Weights of a small GPT-style language model, trained from scratch on English Wikipedia: a variant of Muon for these matrices.
Each number is 128 + 32 x the weight over its row's rms, rounded and kept within 0 to 255. Layers, rows and columns count from 0. Numbers have three digits each. The size before them is the row's rms in percent of the matrix's.

# layer 2 MLP up, 640x160, rms 0.186, rows 82-125, columns 0-159
107:121069112081122119150169099139133123095124151073157065127123084127142142156092112076175154143122106157140118163171117117149082170140115118113173142088168114120094136083094117123142188074117140151134151137131144116120095088122121196139083178122166136149157076119100138113095101105134048165146132186108227091168100094119208133136099118111184160186106126147102152148149134095091138091139058099125148170132163112128173086162169127145054088148134109144148171146077133149153087139068133
106:083095132128171135148133120163142149201072115112101125195076111097113159116086149130122176085094143099144162150200166080119172075133157121106120109138109134098124092127099134141117158133088141206084126123110199127108136176147129155103139120096094178141113109144083126114085201076065103111091112077102119113098078152163121178074110073103145065168109156125051110097097175144164101102140144105115151180087113145079158155099125168156149171087126098156137106105125159121146124154140148
101:099100131129089080135104087134107097101103182131087104111134101109110133123100123052181174157065126093123104141104144132145161078097139115123152128188142133151134104171095157067115077152085136126152141120125143071093143127149093150127112118158112111149161112147059101074196101110051103132118083095077118062167131158134106135157133094087152145136125157191050131151050111173076129135052063101119137142150142099129109111202125115144137122155111166150127165117177150141101081124126103
091:141102091041159126183147070184113070101119139162083181114121136079096180132099134144099167167106177127159143103111112109084116131125119145201136125129132135091131191146217135174135129138067167101092143137110179141073129105072121136165124103091157173142131153155124124161147181128140144149078179146127153107056146077092121199129143124171126185153102131137163154122132187144105115081163065108137152097150144104112137105177075166155137134161101159106108100143138155130148100128112161
095:115163152071149141145168115123184111107113140125154192095123100186112063148099145116112111130179124105169165081170115104169119094124137144159137116092203130082153158100132159100159114133142148106115109074145065159077177200077202111146146134151156164073132125099155121125087082132092145143153193079143163132148109173135082154161152100066113202127132121131123148124087135147117114083185151091137093134082139174060098131118097134106078117121137133155154124119101138105132175100203139
094:150107066134176112143110047165114071083098091133071133123159069161172069108153129116153141104093142136144148129139122119185082137099106141082147119117139149102160099159148147095125152151108159151094118119144121143086144169133078103169134115100163125103159186114158124105115163144099124134171169120131114145143171075169127162134082161108120113095117112155123164072157143082116071192102178106137054115110108059141182114200098122155172159162134190157115106110157133130178194130069084
104:136150140097111120140160160165089120089172134122060084123133106122110075123132092169124174163110109190160114143085096112159121139088131114152104114083122071047177118054144158075113135117079151134179161066098106123168187152148220126114134118133137154154072055097112150094111125142129121117166091095124120163139195121131126129103115109096100149166071131081125166121058120102165154100158096129162168108167152127105163169121132137158147153105159214111122121151161089137121106107141176
088:170121164077134206164156122081195089127165131106157197085115113181135075160133109129196156079131128125158106111162107150151084143179080151144128123146122098075124213124197073122086119097127089106108079096174141127150164154101102113019097085092154098107131125158132118113123139114110169145174157153129144155117090100139137137101107135152157150134096161181165129106125175134085129157106066153135126114116069144091113093103129105157146193062152130111120158135149122137122140148119108
082:204203121049188115148158111145050089123106138101100083088141046132116159131118187142054120171133126167141174096102140068128153112146146176131147161108116111149149183162177132124078123180109117150123128123113081105137162116158110158144106146197191129153141153165089136109146147120150127130119131152145088208101140088118105096152102122114156137078099067098120113092117119152190144089121138111137088142177175164184104143111105125144166139166080152142082144146122115112103146152097106
099:118163183130161110142157147191119032108141123127113087170119113155139103125082074106169133195107170135122105179104156072158094182147185129111114152083078155115149172083181077116114105146149099164074079147153128136171111125135126136127183120121143190176150119139095130111171130120099167159077150108155165130116192103114111127091107123138138188163162074118146055122123158149136125141100145140113094151130116057128189106147108105161111202124135146111150176125171163095090092113143103
093:075107188170144100100112110161119157055155126142143134125106135065192156118068121118131135136094174125124108151115148126135215180138101147091123071126137110153133151124156133081100169137187129113197099146150148110137145140128201164135150108091107164115117159114099135068126146123065156146060165192138146111091134111105088117136069133097193151110149095161118107154099126126057129102098071134144112173129133111084146113123163130174137122147192189120113156155161122110114079132184062
088:120192117071150147177175116119145164149156168159115107108115155135107119151151103116118177196124143190153215116213135115067118139140127139111131132107126118132112118150144156133165203144147174136105102137122085119050165118143132091088127132127154130162121099053123143111167107118149122177106168156104140097095146147091170157086078167172091134163103143196108137051163157086154120103104171080129112081107132145118083122135137117129084122147214161120104100137167111062151092143105110
108:171072138112095104138177173153161142117126164152128123159079201131087100120128117072138146127140148112126117160090090104080139124189131106104141142146131140137074155101102128169115088160070151147170161049134146126139131126118160109147080091141126147176122189140135121110134085143127111108081149195149157165137136109133145176187139126154153199163162124174131080115177115174065109074090139077156057167160085170120137131196126103136119140161168160095170115071079126115117115069143095
094:135166159122188159137139145173156169137140137208106076115140136155152093156093121158127148089159121136156116098110175109132145119143132090115104136079089131170064107104124067084148092118124155139161151121098132146079125122110124109131083148156163180101206177076099112112163120107147114095100116163151106166108173102103182162071201147153194116126086133127106105090125153138165069155114098157108124112141171126143127093085135105118174102152124128125132130075105214176208122090205110
098:163096095165166128177124097131129146070096178119136166159109092087140141086169106112112085139120144128079198132118174110150101091135097200136121091135071159103076166071124153160110074105096127137073158106137126144155113137136096176157106100093150107132089106128108145081087087127143208067116156116080152181118139075070158163087137096078121057141137137133091088128138166199092103123142108099099106172168097113097156158171114165103149124128103113083145160140095098091161146124153164
079:134126210119151168103138155155193089164139183163125108088155122156148075192145128148097115130147094152139139106112117163108115103151100075145089109166137179121162180187167109090067129094101137080095169099096159133145191091175162147150091112104146151059129115109137136160121133106165090156098148170078114125137198151110122067148136165128130131133114112170097103095137124157123137110100061049113166099169122065149139100158142180135135091130141124114130119103099091153160116085119040
107:080166162127129137140155132086139110114131115133119109119137063129058093180127170110136145122042112091160138157086065084144157150118144149154155125172142142150145157120189133134130105123167173096138144113111121097177139129103170206055109036111156107103110176106083067140135169119100185134178129138106072151114167122130093164085143159113099140099121140157179145155141111088141134082104173138151105166167171158058105186151170168141151119146149113146168116114131194174128157097121125
111:103137130153123076161171143144182163101088114092143155150129079072142194150108077051161108162158140149101162123198103111190161204103156088171179193143134163140092157140124152169138142136156179153098133140166128085136162143111112134095149122154146131095130133172121135121150133100172142126160119123116176150157121143134143111159105082146174151130157112101115149143091157119177169107109071114114129122162155112110015154174125121146110125140063123143089188065178120142083149107078100
089:135097146141128161157119132145141107133096155113107076133097118084148127124195098134211087061105103144123055165118151071128106153069122091151170095142126148144133056131157132106163114126149176134140123120145134117098118098147138099129173124085112183081148094173136122090159180174115121147144107095175113140099140083133143132195188092109188077114086167133158146101109127084139111096170125122117118133133065148070182125139183100133142055091122166135112184133104195090188151090094123
086:123106110140125087169137123101128139110093099148156190150137121121133156073142079121157139236103073080159127096105115196120104123145076122090124091152077107131144150125103152131145189150110134106090127124171086134105098074155096135121101145061110113165132132145113157158119110124109106111121123102106102147123101103105079119114133124060150169095111178115140096128146106184108104041121071099142068119157160084104106077181069107082196095158173211130107147093160162117152127118135089
106:109065129125162133121157176128145094144151178126161132142094122151074066136146118112090129080069108144175121136105124115153069099113161165181123172116133094137115148096139112125114084094140142181061156111115167138160148161153084090090134106161090136120151145107107142117165166092102161132112197066104150137197117109124123181089147167150184134138131190162062155101158135117169133063096149132153189144190197106122128099098148103097137193135088180126129115176109151154161133099178163
109:147141119148123108132119166048151145156146126100113156108149083180116084184097093107097032121119136118155122162121081137132160104135116138128102136188150072137122125075080160153149105124165143083203155142148193072103112186083083136084097132143163119073107079108111141121162129162055144154126119146117148127135135187100139139150091068141163092170122147120171067129135127167089110122153146122114062097117143179139134122106133113074122135095153161118094040117140069137104153154083156
083:063120140109144104126155140136099153109132138223204155076155139158102135113120122182123119092166149139122138122155131108173071126165139188145123142075091143118152120123131147122134173121093193097190153163100147184161092178150103115115125167094130109103154166102163126136149141149131134151129238135137058105103179087104149151094158058085184119187149125123144149146111181116132122103124140161184102071161133135075103096176133085155093112119170162106124129142130109069139087104105141
102:145117138099122094146148120102103165109192122124120109105115104194177158180115119089144118058112134126098122155134091110148029098117170036168147191104154080102136135101105105112126150101123155137078164107099160110120149170087103153187100166131096115121127141086098105170177098114168129134091121073126165099109105084177129101108164126068169101177162141146097124124104109092149149092155051135139102165144105135114141093079134081152078081100124129110070159113094123131159095058131161
122:070054148174132123074083124128098135133144116150165146170103110150105132084186143084138119121126161059130089139097163127137191129176087089168111159084128088217131111098099143136174103112112174135180087126133102157120101167123146152161098180095137207098075145131115134136122082162118120147129128101114087175104113111096116110125156171108127118132153168171138124166173104122103115124129055112149137148159072105096160116167129101067105094102147113091163134149124132232181179132154119
101:096126146084157114156148084106105137137087144116134162122136136159117111176125118146116108192094063099112103091145086124101126167107146130167124149136185170153108128131088052146121040122081136148095178149119118120096138211142145106110134162144088128076115137075171113121123146128108181142153109193187138149148136117119141134153152108080102233117086075133088166080124101139093108128189178138137115080149133143233126096148149133103131099076113113105089144127137169094144105135174166
105:139080163174108096122096155126115118142100150149156121138074130168115138135147104120135113136098147122131079106126094128101167130176147126123189101169128126140093182060156164127111095095112094110107130071136167176071102141149101099123081209144122110147193100148111072140202108171110148117123122108152122091104130106162133128158074090129197163144157205126116122111155120195145140017116083129126153115188188136122123116144142072104106154163144150095146120122104063128102153102203123
105:158165153137202118151100177136166109193197139176128130142131093151174102175101068026111184105098149192154136159149067142085121137145124087156176188118100109176095102137118132149162144145087138134073138111086130177114158161118113104131122096115182131156146099081163097111102157161135133142066122116137120121126102215152101132140098102130105138127136131108096125080198091149091176104079106151181117071133153112096155132123144129121106128143114147115111068144142090113134135079176096
106:106104126112209122127118128112184141120146143177133183094137104181070113138114149128146158132117095103072150175111121098191134129114108090128180147142145124084144149209130088125111152169076091156067183164164096132097168157107144142089185173093129124099140080129130126143125139070098170128150140153183158159137075133136135134134110161128147103143092153074196066105180113125100118123120147151128090122146133177114083144150115161066073180076123077122045133123100095128097099144152166
094:124141113190094184118156131110147149153141089144082102199108085120171141133066182177130118122141129174132173085117121118138073152175109124082098156088150134154125139080185165128157107155180137185177146160139072097118160142174122123160117138175118151134134100127056155091169173078102092196143113135187090146189120077123141137096134142154130119137138094152150165152107151117131108167100108146122112200155151100136107117150184141173130212164116178132141138084158175125108116074127095
113:084124107149130135152141138131202113160110134151113131099159135128037143186168151143120163145134123090164161153135135046073135200139121148152191117121139168159123116145168146157160185128056144124180170124178137112076167137128133098072109119147127121095074137153161105139121162088140164138053085177144136094098153086121135136109092115134046107060113172143112141099173144054115150119150107104186171171182155134110160101120152172119139096118103113086137081127134160146133115164142136
098:119124072133157183130136185134099175162134059039102167125132076105095093140127129173110059133145039083113146134108104119155152158135091155111116097163145090128154178110182174146160092124148139124108166137165099157177110146167112080161094194141144088071057126098086095171137068178155155145167138144153138119149125125160137093156192120118144144105133146151143158127178073073130103131133163145154141091159093131125087131124075109108105125145120112127137143121148114199164102127178157
101:118083091125156188100149130143150105146100105115054079105067130094130087130125146136142093116095140146117151173082060135158108123133134114143097086140067166148127138094210117129145125136134127134108114081158102186162166157141096141103086105158158192137153108112143116094131136023145154103112163189168184126126142098145176134134118200146186120152133127158156076139140162154116121184164150145128075161082167215139150156161102143174138114144164128169144103136166171142139154169094151
102:108152161112167087147140106102136057134135122158141160203151089099135131107117097195137169118135122166178074138086130089157178078173207112120094126091093128087125068102132094093150129147085128119176095121136166132121097092123094113116067132131130094103096145060148083170093102144096130068160157122169095114113099093081081179119134147128124168190159128161104153094098096173099130160146147147102168136128131128125153104090115109084107159086108137103165189129140078172145107186197115
119:138092121102100165218116065097162153141105101155121078073162122102072131183126122180130144158083099099081122113095115092098218152095185122138119107149157151140095142094158156127117137122079149108150133145130145124077142111093113044135097137149151156093116121065135114099126128108118139144142135185148161118136091085172135214188100108131119136098069162080110125099159128175139196133095123147115139134104169114159119153138127095109081143129141105154204087159133174155172135132133200
100:139115143162179160094197136165129119109099113200105127125127111157191149139064148173153090079149174087094112114116094137108127126179126162111149158126164098062112152122143159159119130178192109084081145079174148117167146180174141158159129103124121099065176063084143094058071143113092145137133141135096160123147098108124151127116133194130138199144146092060209123171141132124098121123138173111107125182129125159158112156121110105164140118148184110121132181145147116141136184165117135
115:132111113087140233116126115083149174120154149140110117052154114190114121178113145075136129082159113151162198129068120123130157146101133152128094083131155147087158134109202133162164143131116127205124155175123166155158140112126144137119102099130094141120130150131075102123076140102112122071119159107116152165030122157156149144153176116155104160071131106130104147150196143132155063100050166097099112177138151162100103134120094142120096138124139112111125060142194120137100126180117146
084:127133149156153157124179156037157116099178137057183132077123115167111113116194141115169080073114068069169110083118112114138132139148090075159150083129110168114096112099117036120119148133135106132119132143114122145157135127173072151132140163080093127153162083112127135103168202189117154124179083129175114141125161096145145116138102125129097140147114047102177133118194110117162081155165138073196144134116110115176132091159151103131176090133143115108100179126118105122119128113156096
100:099108148143149164158162136109132089107206181172112121114126092153133127159119110145152146134159146142146129192126122126119169162093132098156141097107099142097216102141136121120096150147140183087093164127206082145103172106137120078128109109141079106139120080161058089158144195071130178114126136143143189112067186131109179114111121094141097137129144132104114150102100144068136115175137152154164127170159092123110096108172176190157096121096168046103094177141097188142145076130133101
100:079109165173150109113104096122145160111155118102150184116155086068138104102102145171196117131129154069134115133092071105163203166162118088115179152192081154177137152115145128180074094099114160125187095116166084112084178097126148137126142150157130143177130169134133108107119059167180146117125155139157046101095141152097154078111109136112105152094176087123133141139181098139125158162170125136100101139142114181093074098145131148121121069101094149169087103183157098123154090140101103
098:141134147068162082139130120094110101097104104180190071135166151035130151105100155157183154128161158134132126131064129086185122149097122169129151137106084133068149073146151128116125122139146158159141099197164094144138110159100126144090148170135134194147142126138142143104153210119160157155150132155115128173091103114101145100110106161140126160137060137178115132077130102072178148111196100126139113074141191136141139106145131102131107091185114139039085129136094145113162100111187155
102:086135125099156132049137080116058120123153124101109089068089093107203063119137100103118144124089104142113154133098096104159171116098148077128121126147105097162156118122185125153147147088095122139123100127123163164149140116150147185135196117091130133114138101072133145077143127118086090113057063120111100185123177093115173170153131169078159191143125157136126141175089131095099121166146170051120143155089107126129127120138115134145141128115170135098129187110181058140076136195152086
102:166115117079179160171119135137156115159151147095083098152108141182164108207109153068107164064084104134142155138111104145126062066142140124189118087093115137118104111118112119122096123111072112125162157116118185051153101087112147147139171128108131137110103113073100167109105170137109115152145152173140136114143089171158137117151165071127090135185114163158074156137146083179123100156132074199152124135099094068171130080142180140134067126194135098141204119135149124125125095146111096
102:072112099095148129153056154081145123111095072122160134081170103134100087091158125100121179104122112144140119105061150050129181114148151122135126133162077077153129101146204123101093179099081140135100135095121112150144062169114140155127202156104175169071120137187170142181107147120108121115186159122133132187133120114114169144092087107110200185129104100118115155154177184159098087136173070117127093120148136142123155136119134136091109128107103117112156137173104129185128114063102129
# layer 2 MLP down (transposed), 640x160, rms 0.133, rows 82-125, columns 0-159
019:165137134161124196192126110127132145212105182136176128166115103141082113122137083097087144139199083087116171117104158138111088144138163197101159165159164142082128208174082133121114103124121125097136089121118174089118082139132109136119110069057132120141135129113141132115081151162127117079120164107124153179090144146114121147134169102114072140165107177139113110222113117139095125167130153087145106098185122165166134115112196124103175125128139157185129117124173104082105162162070115
104:115133120145099171136106126113169092142138121111147150134163137167109191116110139103137098129146119212114149105102118115143063176159150201139115188153147128185088122150157098116090111144098153081160150135161099142093119048119115124144103102112181139115168100186120102112098093150219180100158136097191098194128147141139101104107120147140142180156136116135128124128185160113110186109158113100138112070181171139186104105149159094153123133166060181148124153172077041124120106118133135
102:118085100081116134110087142104080130120130089144121134115091155171114109124186160125133152141140105179131150110126098182164139086133141181118132131061168046109092133105071157107156135120135121115133090138095124168124089232115090087098140178109137069114123132167146137218087142098171104159103123145092131159181146141128152110085091191151098190157139128092188137073128147141138164179176141125107139098147136204147148140109114129141111148084100149133135095125163079142153167090133053
109:179096093084187100095136113140102135055138107158109194146166144131110135105132098122079149111085140110104137096168121128072131086107104158176143125161183132095145153122201139110135123167157082077106096138082141144035165069103102139110095128089127131153141128139109136155152177133105079164092128136092158108110121151082121156145103086195123160132162123115160217118081163126159073093206083142091120102119157095162155170146127122163133141143106132180129117106156122092155124084098192
079:100114102150094112101117162111120101144122160145113149157143179075113123135098116165138125150117190064114195132131172172101148116130120154158122116178138170114133163138088175166161156152171165131104080179116147114130097120159042130101152085092103122090118223132151166137171130121112092101073112113106146154127165116174112090091149117082166085134199159129202121078075065101169123077137138148149106121119121097110140179169153142124080188122099092154102073077076156126126124107123138
079:116095156112156117076162133124098135100155098106104178116137128103113098150129076124145143093133113144128192063120151101145102085087143193113166130167178161145110062133146149095145108130093072073161063114085145083086132162105106097121118123068141098110154144074153141129134087193141070128152118142114082190086201088131121098116166114126132089071123147162156080166126117126138075148093101157098138109131131098093152157179157183127114188127103168137159110148118187164125141153039129
100:064117104138133143068084163132137122131182169111117123144120176080100062195126098105073119102132121139132149118114076159186150140070098144079091135145125143106187177164092165124098127124156184130113137087163106132097133110112144063144114136098119158175155133156162129141076154128169095117098152151091084167105099155157123098106188156084129109151136068181107058154109127185123157135178158175101103141152131139161140145116165092149130144129146047170169095097054141111145169081113142
107:144142127114112164156146138072133114072153152124120182087107098140098049127104117161165166091099102124086089147122080194095114121102101121157134154163113114143129170115160151153113076127149072118111118097205139127119137136059136095072084140106109066133113130200158158171131094137163116141168141149127100140120138095142172094127150163107204107079127094189133152167047169165102113148128097149116122077094117125153162086085162124156154200077133103107082166087153128143122162096079115
109:061127174186110145121106122128184113146148124121162083112104235073102170142084184104129111159124116139127125117137159169093140126097097120131187152139049141127094107132100167142174130147150158076138114082152076161166113179121176148158124071088115120141090123108097150058076149083133132142146136169087131098100094122162109130160196073068108096158099135072141113149164092093143153115135126168086095173166047127123122169103147158137137110131119096109139147165103182111111117151125126
095:163169127104118176130158122157132140120068098123163123094147102130143125158079102124172048172162103118121111171104136119081134131102165175104121128094083125110041105102175139121125114100111132142098195115161161120148174103103172155101187143155086118096117137142187174078122087162203105143111106150116117179137083094128129160097127151121150172107131142063153145011109188114146090115173118158183117136133119114158128101132124155118117158077167121204110101081149153137115143155094159
116:143078157162184172148128111163097139124102131112143141136096107085110132158074136143119178143155149139174129156108130119112152139105089181081136138126214078183152140166097092069161129048159103143081151122124161181099136162098143054091146137138119104090077124139149134143141122140152179084072173146100108137177147068066127170096155092063106146096196084117123127147136178113133147150137111151188080187116184164114133127092139179104126115131171084113129142128104146142127119073104140
078:098116099118095117146101187096090168177152121098103179120130194088137114089149129148070152119181162149097159155158129145109160134172151119128114118099189128152118137136131136149106047100163140120145108133082140162087133094077133153131153131127112139146197148129180171130097064130116105176099125122102102115043094135119169103114148110131125140104085138168107100117065152046150139120171159119139040078138144158101166154078155104136106138136165186164138101087138184067173094129134177
109:156077145064158102165134075136101173086173118028098107129125114112096193138104163174091174110149166151076155113096117142145128143149131129092168114083107161034153121139171078140176163114125111133113079090094102134092126153088130089162090115135059131116168161107085188128179142173109155108113184147173125152112129207096116115185136123102142082119141078123128084124126092113137122171105096195168151168148076134099149137119152139117125094118107133082135142135137147143100174125136145
086:075183127177188135084128134126095171090141163175112110106143115090146125088089101150158090089125129143138129141080146113137155072091117168139083101095086096132102143132150106118163121158109117145153164094093138089143126128133159126128106087126148173130132137109170128154100110149213121073151125151164165185106223140096150128073147057142106084076128161101154164089145159138123145157104128171075133076094168063121111125053128052069139185144143111130140129124123170127177145099171149
088:167182130133128086193117154086114132101169144111140090124136071168130168056151109126079161107109111126077167120104089158139195112085074119117085108123193129104164085119165126085116084179151143100031119140112099133085148139131106142142186123109097090116102149133094133150150109117187169155131112182122103182122095107056145133127137098058150102136172168130165161122100136098095087116108148144134096103090121063127118230124084117121124101133177135132121164102173131108130133106165127
100:124178154143171112083112111083197091113145162135118140095130086095118105153130137177084130123188088157067145126181133153115144116134085119124121230122163156079157192193154138113094086137113148103096151105103159143150160123158146143109121110094101125126094116192100164191128099122139108086094160160112109158183135119166115093102153109098126076148089068140139105130094170122133146161039153153129150096094200068141157084108128105131113148138104123188160117080115130155103158074117088
082:175115082115125037123119120116097195150125103098155079144150133069109120144135125166140194106163149142150110152124112200118151182109129117083102141128127168147126131171127127140164170138083157177121125188127155100135132149113103139170111115127106131148132105087101158109052112186163133176134128124179145147143127110143073165129103148176169126142093047093175119145120146153085137094114211080101107158099080122125117140094147193121172061125121150048092079093153153077125121155135101
095:091149146093104165123111149139112175174125177141133105164150144115166066159143132163115163102150118121150093158131167210044063077101117134086114144091115117175124140100139191103082115129110126143112143101153143097144129118219076144161148168153122122127098138097079140118133134085105110118130154132178115100076128086129154061074225162118139119085139137159122097114118100086128062113138178153112105103132068113207191122102132152144164131161126122144102140173120116129096099178141170
107:140122187113122142106055110111143126086142178151106149078144163103180092108164113122149052117051105132085075169158133118108104141036107196149115101109138162146143183159142125118177124169186122124151145086125125137101102108127140128097101148089129126125070087140184125126143130117124115081133138166172091111143158095097116064148124116108097123091067129146137121112131126105165089191111126116124068068108153207076196146107138137082104157087096133136124130112154142055149127070125124
092:135120099227069134113131145087118095119113151126097150119134163074124074101137088107086136139104096120146136070104078139103113107095110191111059122159107091125150218156126130113181157182130099060121119139137114127098149126112102140092145067083088101138171118153181164173107153082120093091121122128104126128209120162136130181145174138175121145093110205164171126149118171151145087076119139128159138088094125069123143087158106120131162162169108155096075127108135123151082120140088106
117:144114126147103084089080145131142105104093079159132119137141088130116090170188072158112176119142123100124102060135111152081125103124065135172140141105144131099138123174178134156121091054153080181100121168143103141123108119128077132148153154116072113182131160125113149106144084119171119114075131104075125180161149129151122130121061172126217179097187138144118111111161100095133135068139102119170204075106150101113191159159187123116112100135101166089122111081092141081108145115171161
081:122059105102129094186131105148112122089135081115166126139117133153183134144103152179136135111115089066115176171116148094128148158100214122143158097164187103150158141150093081051126136111174115104133064126146154119103076135111114075083117133092150100114131124167104097186117093140116136164133089120090108151212181146108166149072098154142093116099161114133144153144162115077129091147120131110111119112148142093103101067138069109140138097042136095066132087104133197146144153098080118
101:129086097153161108129146201162063116061107150154165132089174115158175110130167104107078116100132136135114157150104158126127095096111089115088108149127134137149057145182171091074117108149159111065099123104112134111136106168156090098105107105155099124121160170115185145175081113114121105105089115193133030112149143101113125140098164107097126097123115156133133152185115073072157185137157172153158122132147148143116128152149164122120075164075117057149185071089143110108120172079092153
148:124137143119103083133143120161121136130227114117115144102148138202166145130159136088132147124093162114100144144123117124098077110138135050150135170098169145117116206157163163097156132073154087147037111138124157123096146101143142217138142142192052113113141142144085126145181119103207139125083124126126082095083138125156176104122154130123120098124108158178104080195104077124125145092174099151182147122132092094132169150071122088159118148115149123117133172068132126119097152097168149
107:189096159144093200111190089142130076170180150153184139107124113145147123133145122169113130063106105130078149165172188142097111154072103147139132154165193171127149147095076136093147110148125127157169141112134126126106124109099130104133137147114110163084140148076166112159111135075093103129134088108118072160136131125061130130192157124091147156141156179153121160155082120127189094162151072142091137165174079121167168154065142131104074172132132064153095073114088112142165175151138092
125:156048126122118133143129128102157081108175072064085132147129124165100193133176094158135133128082099125149132151138125093184185134172116052124112145113184142142125090152068066119077141122143134099130119167152118138051143164106109160133185098124128155128139115169059107131084110102077165142126126094113157065143122161118150171136122090176170119106118149165166162124168118116152174080148153138145134156106049097139149091121116146096071156132126103097074093171139152147113143101209138
099:058129161169123116145128115125175142141183143069155093104120121084197120142101105056096116126164126158120123092091083099125111090119154114086116124151105149110155132146130113121124099120138104092123110100137084148131129142149202107194086183117133126117113178066096083084154117137115180083131097131144176103155166207121101116162114106150141119082166172108150092150119082113074110171109071183228099087065127150088118122131177131142117135125126158110193082082131102130085148165135126
098:105083219171063083140125127143101176141073122170163136145172112127141131123172157091161133104177134111064121112133119168135184060141105199146157093141156163183119127171095157189107117130190058143137182151096061149161154142126144054130155128131089116082168123199188119121124133130171122116136115158058116133097156154152144137086104081126146078124131138156122123144134132101151163108104155133143120084160092132100160163168139148173154153106100087124095157105156093140130096104135149
097:141103175142108142126119169138149158120133109149158180115137164175119104138126160169053164112114124187065206165107118100098147173114110147137098135125106174076177116181135138137082133162154098102158118116138013154143156131130128093174109085130105094163138083123120144113161105068121119109090145114178167079023116116139089118153114170090129123117162169107192053138146144075074086073134135176143145155151134142114071164106101130135095148125104103149111153140117139138134154104124154
110:068112132118100121199107109146145185127124128089160156100130196107081121170117130115167129124087121158054136158110147114152123118107134082131095142097197138144175113146120159118123092170095135109073118115144095127112147135112143159137083101119154117122107158106118132172068164133088094124143159136087123129099136097102117102107122069062131184066161173061076102141186100133077163129147140146088128158204191147190055106099164107115165089136105115062115175113103140092133153147152173
074:073100085153212129102158093126155156149110113130110128106112123113144174112124115162082112169167116152077150082126178166079140165130090141103082169076115117127096122142168177105215154081123146120093068146134146115165125133114100123138172139125083145102178147111108109118127086158138148123155182107073109092114086078175123149119172148118135145135111162139122151104113173158133111203197029157138124138132095098141166127158133116088134055139179137168157160162066160080157110106138126
092:143123100146122127128096193080066115091114184115176119100154101104106140077100104164107094100153167131114173148116161166116151151085117151117102172159146155134124147143077122085124075189124130099107125110049152123119100091159097122146139101126087104111099215148080111191177157099159103142090053176125125121065115150193114101145153129137133084127142073181079121118110135087053111135080155146140107132057130143102116128062104084177102155119118132147123103155151143077166109122120101
124:068142082121087151126092036122148108092091129147177112113106098119171132110076058149144137127140098171117124128138127133112110065133137189115181125074089113095129115101132146155116174166108162132138125106072190161169098151136174112097129183201112104134138106129109122141151129156180094134130116140103130127170109092025088126096171118117079102060118173140113120118147094122142123137158121100172110080149087085186148101123070190080127142148115147162131133155198123090088152107149110
085:123139164135125126114156086142185131156135183161073052129121084115147093080091139133164126186141189103169088201094119146140116094124157155162104139105115109170131091123188124103151166210132108140163083134080143145185167137144174156106092121076123153080141186077137086144137093161121141084094097208091106128157175146114136134193149195161161154183142125118122104084110124148134127103136155107140128172127131081105116144126088092144153094122091126080131155124091100114134166164138067
095:114118161137193107139172137115162157128086113155135102107153141164073147144113169145149091139088144125126104142110131118148187076071177088177128119106117104054128193155093097108118147154092153071104109161069096153141152112119100079133104104108116106119137140115086155090102121115100148177111171168170139072110123085124184167101134183173090158102112113115045150178121171115125107143136114121123105050136158147122194122150151169081125163143094117185178179134115131085131199167171157
125:151178130107112134170084078083115152159100117140090117071095098110056150140167086103142176124145054179168143165126121161141150131122135144183194071097138149133194157117095122146095107115110147136124148118092149182115131110142122130088112152128141111076129135175117138166126104138177070111099162106134139153140088154159104137079105159144129059051126140191139114124112141077157144095191075175151080201147093131110151179170134130150126158147077095087144116069099119130115093106179128
102:073157136142081126129071167128149146119127094084108101120080218116137189085159136104145108095126143104111150129135175070095137150144099162070165095071140166079181143137102137108175117116147126128158125179118093104145156102066179122135071127100130149165169179161199148170132104158136103052103133092076089109144202129091111131137148107150146119153142149105128093146134142118131135151073151115092157165072167152124134098125141121097045123138145162116068104091127160137156160108147062
092:130109100089113184093134112117174142074133088086133172111134130180143079132149136080138081107149091116124108127135133066117135186179153110155106082142119105110174132092092172179079061141138094103155184138116154116139173076177160083127104174084135120150114124135119141107123172160183165059125086133135075128116168102117098182127111127116071118147154109089162100063130146178098120144106126115187133050106155110087165067137124105139136187179178094095102105092109152134150121086149105
101:100056147076156102120167166177150148147149120135161116129126115134196080101144065127100167116148132161186134156109207150102178150091063142139088139093102111182177088113136138066101124128147091174125109135129096082127201157163101104177155112115143125135125149135061153155179107134133110096148128109103169112052085124116149126085104127056141107135137122123151138181106137174134105150120112144127142185169124134066128132135121145194128115132213110127078143113167094141087147145162074
094:149126098097117159102197175088161181094191123087165077166122119138197168179152128112092202115099166101139130089168176141155121136151122098111071133130142105166107112110143147039150180126126116133135119094113144128095141072119169143140085088133147105133091110132076161120090149141169096084098121147157140148111133098150125106064080140090162115132111148135122126084079132109163130146138100161065078129113176177093090156108133168180092154179186128154080116078171124087146123077135154
088:152130166139163094104100167149147107156089115116217142120178111049176155100080173146083181130164171098049148130110180087150147177137118146139128158099076143051146105104112170106136075113160111169126079125085121140075145156105124173103126125154145198160127127197152201127183148132150097130109129120088139150092107138104168100177156177127099160104101162151154101148105115115172133088138154105149098090142165138139129143084152097101086151129124114144106129068139054101139118122121139
080:135121122137055157184085199132120118113133147146130122089126165146140062136118144114110157175138188168061133104072079149160123105159104119108143098056127162128067182102120096073145121194093091129119123145092114133102146119130112120075077138094079096119173123148051141165132096119204166123141147120127095175098169127138139078154134120170163107121177141136163133162154091110110116177113141146155128182149130136133149175105075069151106127024131089186147121124132120144105106132124111
067:168171140105090129088123143124140112156121059108126160053172138119167156128148144095123163135127175164116180164138180148139116080144136087152078149207169138157146123201086171117112074066072152121114109117126144096115118124097132172066101142090101068139157197144166155180130115115160132127081110144139112114157165130131142161093206152153107196100132091085091085142114082099187127125159148174078117130129141099133120147118122118152131074106116134105109150139100125096196127109128057
102:096164105138093077144114144090105110085183089083119095113136192140187127120123046125085103130103124113142132088119119108089094089153123148154121102121074136181219161100129142144158129183127101070100159128115104141164082124143142109136171073164075099098132106179183177131126165082067123122139138128154143114103108144091120128089133111145156172128151067147103142190087175142126115099164142198132117137136174106148126130135139131154151091059138132102148217109146200116137124088088149